From a checkpoint of a small transformer trained on Wikipedia: vocabulary 4096, RMSNorm before each block.
Each number is 200 + 20 x the weight over the matrix's rms, rounded and kept within 0 to 999. Layers, rows and columns count from 0.

# gate: layer 13 MLP gate, 576x224, rms 0.286, rows 321-330, columns 0-111
# up: layer 13 MLP up, 576x224, rms 0.309, rows 321-330, columns 0-111
# down: layer 13 MLP down (transposed), 576x224, rms 0.299, rows 321-329, columns 0-111
gate321,183,170,204,207,203,173,176,208,214,203,181,196,211,178,198,198,178,168,208,202,169,239,195,202,176,204,202,225,203,227,221,209,210,177,226,188,184,191,232,227,206,191,219,184,171,179,204,231,170,178,205,212,208,205,208,200,208,200,199,206,210,209,181,199,215,221,215,184,205,211,177,170,185,227,182,207,228,174,216,205,181,226,184,207,202,211,210,209,223,194,182,190,186,212,169,157,189,165,173,180,209,248,186,189,217,185,217,185,212,215,183,200
up321,227,197,177,191,235,210,208,161,221,194,202,218,217,217,200,174,205,197,206,204,187,169,209,187,205,256,182,229,185,203,224,208,170,190,187,187,168,238,222,188,205,196,206,238,208,175,188,200,174,189,223,184,166,195,181,195,196,194,199,189,199,184,226,200,227,216,185,204,175,194,220,207,191,175,173,247,229,208,219,216,209,211,194,214,186,201,237,224,208,198,223,204,188,180,206,212,222,205,172,195,146,208,206,212,204,196,188,157,194,199,223,205
down321,180,193,203,195,190,220,185,194,177,221,203,203,196,215,174,185,191,205,189,192,187,215,193,177,173,203,225,201,226,220,211,236,195,199,230,198,217,202,225,192,201,229,220,215,198,202,195,211,227,190,201,233,172,211,227,188,225,199,198,197,191,224,222,186,244,194,156,204,206,190,225,168,196,212,190,196,198,208,175,207,222,168,223,243,211,178,212,203,184,173,198,185,191,200,202,193,225,180,212,211,173,225,210,183,183,162,182,188,242,180,143,236
gate322,201,198,196,208,218,185,204,208,208,193,192,212,183,234,205,183,246,218,219,192,195,192,196,180,224,215,183,191,177,165,203,198,196,201,161,194,190,209,173,188,192,242,237,204,196,209,187,216,208,210,222,217,206,223,176,203,209,215,173,203,188,171,188,184,171,213,175,186,176,171,200,173,220,194,197,182,192,195,209,194,204,207,207,199,168,234,209,190,230,182,210,190,173,231,217,223,191,167,166,188,204,207,186,227,165,204,195,201,176,187,201,163
up322,209,192,196,196,203,207,201,175,210,217,198,205,182,193,198,240,213,231,176,175,229,195,208,245,200,188,212,199,175,198,235,182,193,202,221,177,198,208,211,186,176,209,199,190,198,185,216,212,187,183,191,207,205,189,214,205,193,207,232,192,221,209,200,187,233,180,200,204,200,223,211,198,221,221,213,240,194,201,202,176,176,195,204,205,180,203,177,223,185,221,207,213,184,214,187,210,190,211,165,222,203,192,213,210,226,200,202,181,211,226,218,196
down322,209,193,197,212,210,221,214,195,213,199,176,183,214,215,223,195,167,188,192,201,196,209,181,185,191,202,168,164,219,229,180,193,201,207,207,202,186,185,218,180,205,222,193,200,193,215,200,231,217,196,186,191,190,228,188,219,193,210,199,167,204,189,198,221,194,180,192,173,204,201,182,215,204,190,185,190,191,221,206,184,185,180,165,245,215,144,201,235,218,209,231,225,150,211,192,188,194,182,198,198,209,206,183,226,192,225,201,216,180,206,186,187
gate323,214,213,226,210,210,205,160,206,180,215,205,212,192,212,217,205,204,177,196,176,199,214,203,193,188,190,209,195,208,188,204,191,203,218,214,216,213,188,180,179,201,175,199,217,200,198,221,189,185,181,215,202,217,191,207,217,195,202,225,190,214,198,210,189,198,201,189,175,182,205,227,185,198,189,207,184,187,197,201,190,182,169,178,206,184,199,185,198,174,194,201,192,243,193,192,211,223,202,182,166,208,226,204,203,192,196,196,238,183,172,208,198
up323,184,181,190,198,202,189,191,199,206,188,206,188,217,211,182,184,224,190,164,198,184,194,162,211,195,195,181,195,200,209,195,209,186,208,189,192,205,219,213,209,188,215,203,208,207,161,189,223,225,179,190,193,190,230,180,168,203,181,162,203,196,211,179,198,177,208,181,192,197,191,206,166,190,162,182,230,193,205,211,206,196,198,193,169,208,213,227,202,199,185,215,200,191,201,202,202,210,206,208,232,203,189,209,174,167,197,191,200,216,199,211,185
down323,213,217,205,193,205,217,193,193,194,188,200,201,212,193,212,208,175,188,214,202,195,191,197,205,207,207,213,187,188,232,220,220,192,185,200,214,182,214,211,181,223,215,180,180,203,192,183,168,207,198,218,208,218,220,196,182,187,204,228,188,193,203,210,213,218,199,206,215,200,207,190,202,204,209,188,195,202,216,176,199,221,197,187,184,185,224,216,206,195,244,187,191,213,217,228,211,195,217,205,202,176,177,209,252,203,223,207,211,201,225,204,192
gate324,198,199,181,180,177,201,213,198,214,227,214,228,217,204,178,178,206,196,196,197,190,192,209,208,239,221,183,210,217,177,189,230,204,182,193,207,196,221,207,225,182,231,177,184,203,221,238,207,189,211,196,180,219,216,184,200,207,203,184,180,219,183,211,182,229,214,203,176,180,184,203,168,194,226,188,239,221,212,202,239,204,203,188,189,203,207,218,200,229,210,211,201,184,198,188,204,187,222,188,211,226,217,207,226,217,182,217,214,208,166,233,168
up324,220,208,204,213,161,179,192,211,196,186,202,201,205,226,167,194,165,223,185,198,183,230,224,187,233,202,214,199,250,199,192,192,173,193,203,194,226,206,202,179,214,229,217,214,200,195,196,202,170,202,217,187,225,206,220,194,217,214,201,179,189,212,189,198,194,195,204,183,191,185,180,174,222,214,207,204,177,194,166,219,229,194,203,217,215,182,228,200,227,206,211,236,194,209,185,204,206,215,183,176,199,194,227,218,218,199,205,143,189,178,223,183
down324,245,210,183,213,214,237,202,174,202,207,203,240,193,188,182,180,220,249,211,208,191,172,212,190,187,192,187,214,177,204,202,170,175,191,186,214,193,163,174,194,202,196,188,216,208,229,172,223,221,206,193,204,155,184,201,239,169,188,199,188,252,200,194,213,190,189,221,238,235,196,229,199,194,218,204,241,176,210,214,173,206,184,206,165,188,236,202,245,195,190,185,211,174,183,210,209,213,224,197,224,217,185,249,192,181,197,227,208,202,169,198,229
gate325,204,207,173,198,184,209,204,218,197,177,186,233,197,215,197,174,213,188,206,196,231,187,190,207,210,211,219,161,175,179,195,172,211,181,185,186,185,176,193,178,158,193,200,176,182,206,201,189,205,186,203,194,189,216,194,175,194,210,209,219,204,187,192,202,164,211,221,219,193,213,189,196,215,229,187,180,200,262,177,188,205,198,214,210,199,215,204,219,211,205,218,240,218,197,207,229,190,202,197,183,210,187,186,219,212,221,233,191,188,205,201,202
up325,205,202,198,185,165,171,216,184,190,205,211,199,185,202,181,196,194,202,197,207,217,200,207,190,202,179,202,198,196,192,197,170,216,181,206,220,220,201,180,212,196,203,194,222,194,184,206,198,202,220,180,221,204,197,180,191,197,203,206,213,225,190,216,182,157,214,205,211,221,181,198,160,212,189,184,223,209,196,225,191,183,214,232,188,199,189,197,204,215,210,205,234,235,189,191,218,202,182,218,209,196,214,199,178,213,211,225,212,202,221,219,199
down325,210,193,226,204,190,216,236,223,183,203,208,185,188,201,227,203,203,174,170,187,173,168,193,197,196,201,240,213,210,200,181,212,216,197,167,208,200,150,184,199,193,239,204,211,203,181,205,226,214,194,224,215,174,200,231,204,247,201,187,186,184,179,206,186,200,180,181,185,188,186,223,169,217,180,205,155,200,190,217,202,218,203,220,204,182,170,192,195,170,194,181,178,198,205,176,215,210,189,196,203,241,216,192,166,185,178,209,211,192,177,183,178
gate326,205,216,195,195,179,212,219,196,203,189,166,211,198,191,191,222,214,192,220,193,203,203,163,197,272,159,220,176,190,179,231,211,189,198,202,172,190,218,195,233,212,177,163,176,194,207,217,177,172,200,217,216,140,221,220,211,226,178,196,186,174,218,215,212,236,224,198,190,188,183,189,212,194,217,204,214,222,184,205,222,233,242,207,179,219,217,207,197,212,217,206,193,187,200,199,211,161,214,220,223,203,192,241,166,216,181,200,174,198,163,133,230
up326,166,207,215,232,212,164,202,207,196,215,204,194,205,180,202,248,188,172,191,251,199,233,210,213,223,191,175,231,194,190,211,185,200,205,194,198,204,181,198,192,191,231,201,176,207,174,195,232,183,195,173,170,223,203,216,165,191,204,190,163,187,225,226,181,196,211,221,192,197,214,183,218,204,179,217,202,211,206,202,223,193,198,203,219,202,216,204,247,185,191,200,180,193,171,216,208,225,193,201,215,208,240,224,224,223,152,191,236,178,173,257,192
down326,214,220,235,235,224,180,210,195,193,205,183,194,223,198,229,218,171,223,218,192,200,184,202,204,232,186,210,200,222,206,205,195,213,200,231,202,225,134,230,172,236,178,201,221,126,182,218,224,212,214,193,165,197,193,196,173,222,225,193,215,199,217,250,214,230,200,212,218,205,207,185,216,254,237,221,189,185,173,185,203,184,207,223,174,166,205,201,195,206,217,163,203,229,212,241,205,212,229,224,217,209,205,184,163,188,197,241,203,198,239,186,199
gate327,174,206,190,225,202,182,195,193,215,219,190,181,216,238,152,221,194,187,198,183,193,190,192,242,207,197,206,205,219,157,182,177,218,205,202,213,195,225,198,212,180,207,182,194,210,198,182,226,197,172,216,208,170,211,164,209,206,220,186,215,195,206,185,182,225,207,202,216,187,262,181,175,199,186,184,161,224,229,189,166,247,205,167,229,192,218,208,205,218,257,237,181,187,178,189,196,230,183,227,201,219,196,210,202,218,201,190,156,207,248,216,234
up327,199,182,192,180,222,169,233,231,216,215,204,199,202,209,212,192,184,205,236,128,221,181,209,214,187,237,231,190,251,184,194,184,177,213,209,205,168,192,227,214,159,221,162,179,189,214,189,210,215,232,209,178,193,183,187,229,206,213,196,193,211,203,193,243,180,219,178,190,213,174,193,198,181,195,237,187,217,179,208,175,198,198,203,175,203,199,189,229,221,215,208,231,200,196,215,160,192,202,209,195,179,184,194,175,200,221,217,204,220,228,176,241
down327,215,208,184,199,175,173,184,190,187,152,189,172,170,206,195,177,176,210,197,201,189,211,243,180,189,211,200,213,218,233,196,183,202,179,166,170,185,185,231,204,211,219,216,197,196,169,215,232,202,243,206,194,207,192,209,166,193,202,177,212,183,204,208,215,166,171,205,188,231,220,215,193,202,231,170,188,222,193,212,237,167,181,211,173,202,186,158,201,199,157,185,221,200,187,192,213,218,229,225,206,189,214,181,199,187,147,222,191,210,215,200,215
gate328,219,195,169,234,219,179,207,234,213,212,188,213,193,178,195,228,199,214,192,199,204,200,202,215,193,193,173,182,217,207,212,155,206,194,193,200,207,197,169,172,180,185,195,176,219,211,208,211,198,229,207,202,223,165,178,210,228,186,213,231,177,226,222,210,222,198,228,160,234,174,200,196,251,179,195,223,214,198,182,177,207,221,220,174,219,209,188,166,217,181,189,207,229,188,176,185,189,204,246,192,196,205,224,200,243,214,164,169,202,186,221,190
up328,205,208,216,198,224,214,196,206,186,205,192,207,216,191,209,190,177,193,245,197,216,182,213,205,208,211,204,210,190,187,198,194,189,171,202,210,210,184,222,185,209,199,194,216,205,225,196,238,169,212,227,196,143,215,185,195,196,202,197,231,213,184,216,211,204,204,212,170,209,229,206,220,196,216,214,227,224,186,227,221,187,190,214,182,203,173,225,187,178,192,212,200,188,186,215,193,206,217,181,210,228,201,211,165,199,194,218,199,185,227,171,183
down328,190,168,184,180,184,168,222,179,180,194,208,220,191,195,177,224,192,203,167,195,179,188,163,183,215,200,182,236,209,193,205,192,192,213,158,202,181,180,180,176,202,211,202,201,199,197,224,187,220,176,188,214,236,194,228,192,221,215,215,191,177,190,199,198,186,170,190,247,194,168,200,183,202,175,232,206,153,239,208,167,205,206,152,205,219,213,178,182,197,180,187,224,192,208,202,201,188,227,194,210,222,207,188,207,204,222,186,180,198,204,234,189
gate329,217,186,207,203,198,212,219,210,208,172,225,206,204,230,188,211,182,197,205,196,207,169,197,201,228,214,198,191,202,205,217,194,209,189,225,253,233,239,233,238,220,206,215,183,194,171,225,210,177,205,203,209,160,215,180,193,233,200,179,185,210,209,191,219,232,226,212,185,205,225,171,189,228,214,186,180,197,219,211,170,213,166,207,188,187,173,180,203,216,197,176,216,178,157,195,214,167,199,187,184,199,174,259,206,203,198,220,203,208,184,215,213
up329,218,201,190,220,223,237,228,164,213,216,185,223,202,195,253,220,224,170,198,188,195,156,189,223,199,237,195,228,200,223,169,153,190,186,212,228,225,184,198,218,184,212,212,168,192,198,214,186,181,211,216,222,221,190,220,206,178,205,205,187,185,180,209,185,197,227,171,215,204,199,210,191,181,178,210,222,190,199,213,167,219,220,204,196,183,205,193,212,213,185,165,174,186,213,180,207,231,204,226,178,182,195,204,223,169,197,190,205,215,199,208,231
down329,188,208,213,238,201,207,223,211,181,173,217,240,202,187,182,200,210,207,209,215,176,192,211,214,234,158,196,215,224,191,185,153,195,214,164,224,231,172,195,223,220,215,239,198,218,161,211,186,195,192,198,234,204,189,197,177,219,219,179,236,200,190,168,204,186,196,180,186,230,238,229,186,191,181,178,222,203,193,168,216,216,211,213,193,161,146,208,217,176,194,169,175,224,185,200,178,203,210,223,194,184,176,192,184,166,195,224,225,219,193,214,190
gate330,191,233,212,195,171,203,197,197,194,197,215,242,204,186,166,223,208,214,211,165,208,214,195,175,204,212,195,179,196,215,208,207,176,206,223,190,218,185,207,191,209,192,161,226,175,246,232,208,188,210,231,217,209,192,187,222,196,191,217,175,224,211,166,216,192,200,191,194,175,227,187,215,173,183,213,180,194,195,224,196,194,180,233,223,194,202,196,209,200,204,181,217,202,185,197,218,211,203,211,194,211,197,198,214,207,207,196,185,225,211,182,203
up330,199,208,203,183,216,191,217,219,153,179,217,220,229,188,190,198,195,223,142,208,222,191,165,218,216,171,193,172,191,236,237,191,174,183,186,187,207,188,191,206,220,184,221,217,202,196,211,237,199,179,187,208,209,157,185,202,206,205,197,208,212,210,200,190,205,194,183,206,162,197,174,203,192,186,174,214,217,191,246,194,208,181,179,208,181,193,197,172,206,181,188,206,208,182,216,201,213,212,192,197,185,185,154,207,186,214,229,197,191,203,188,174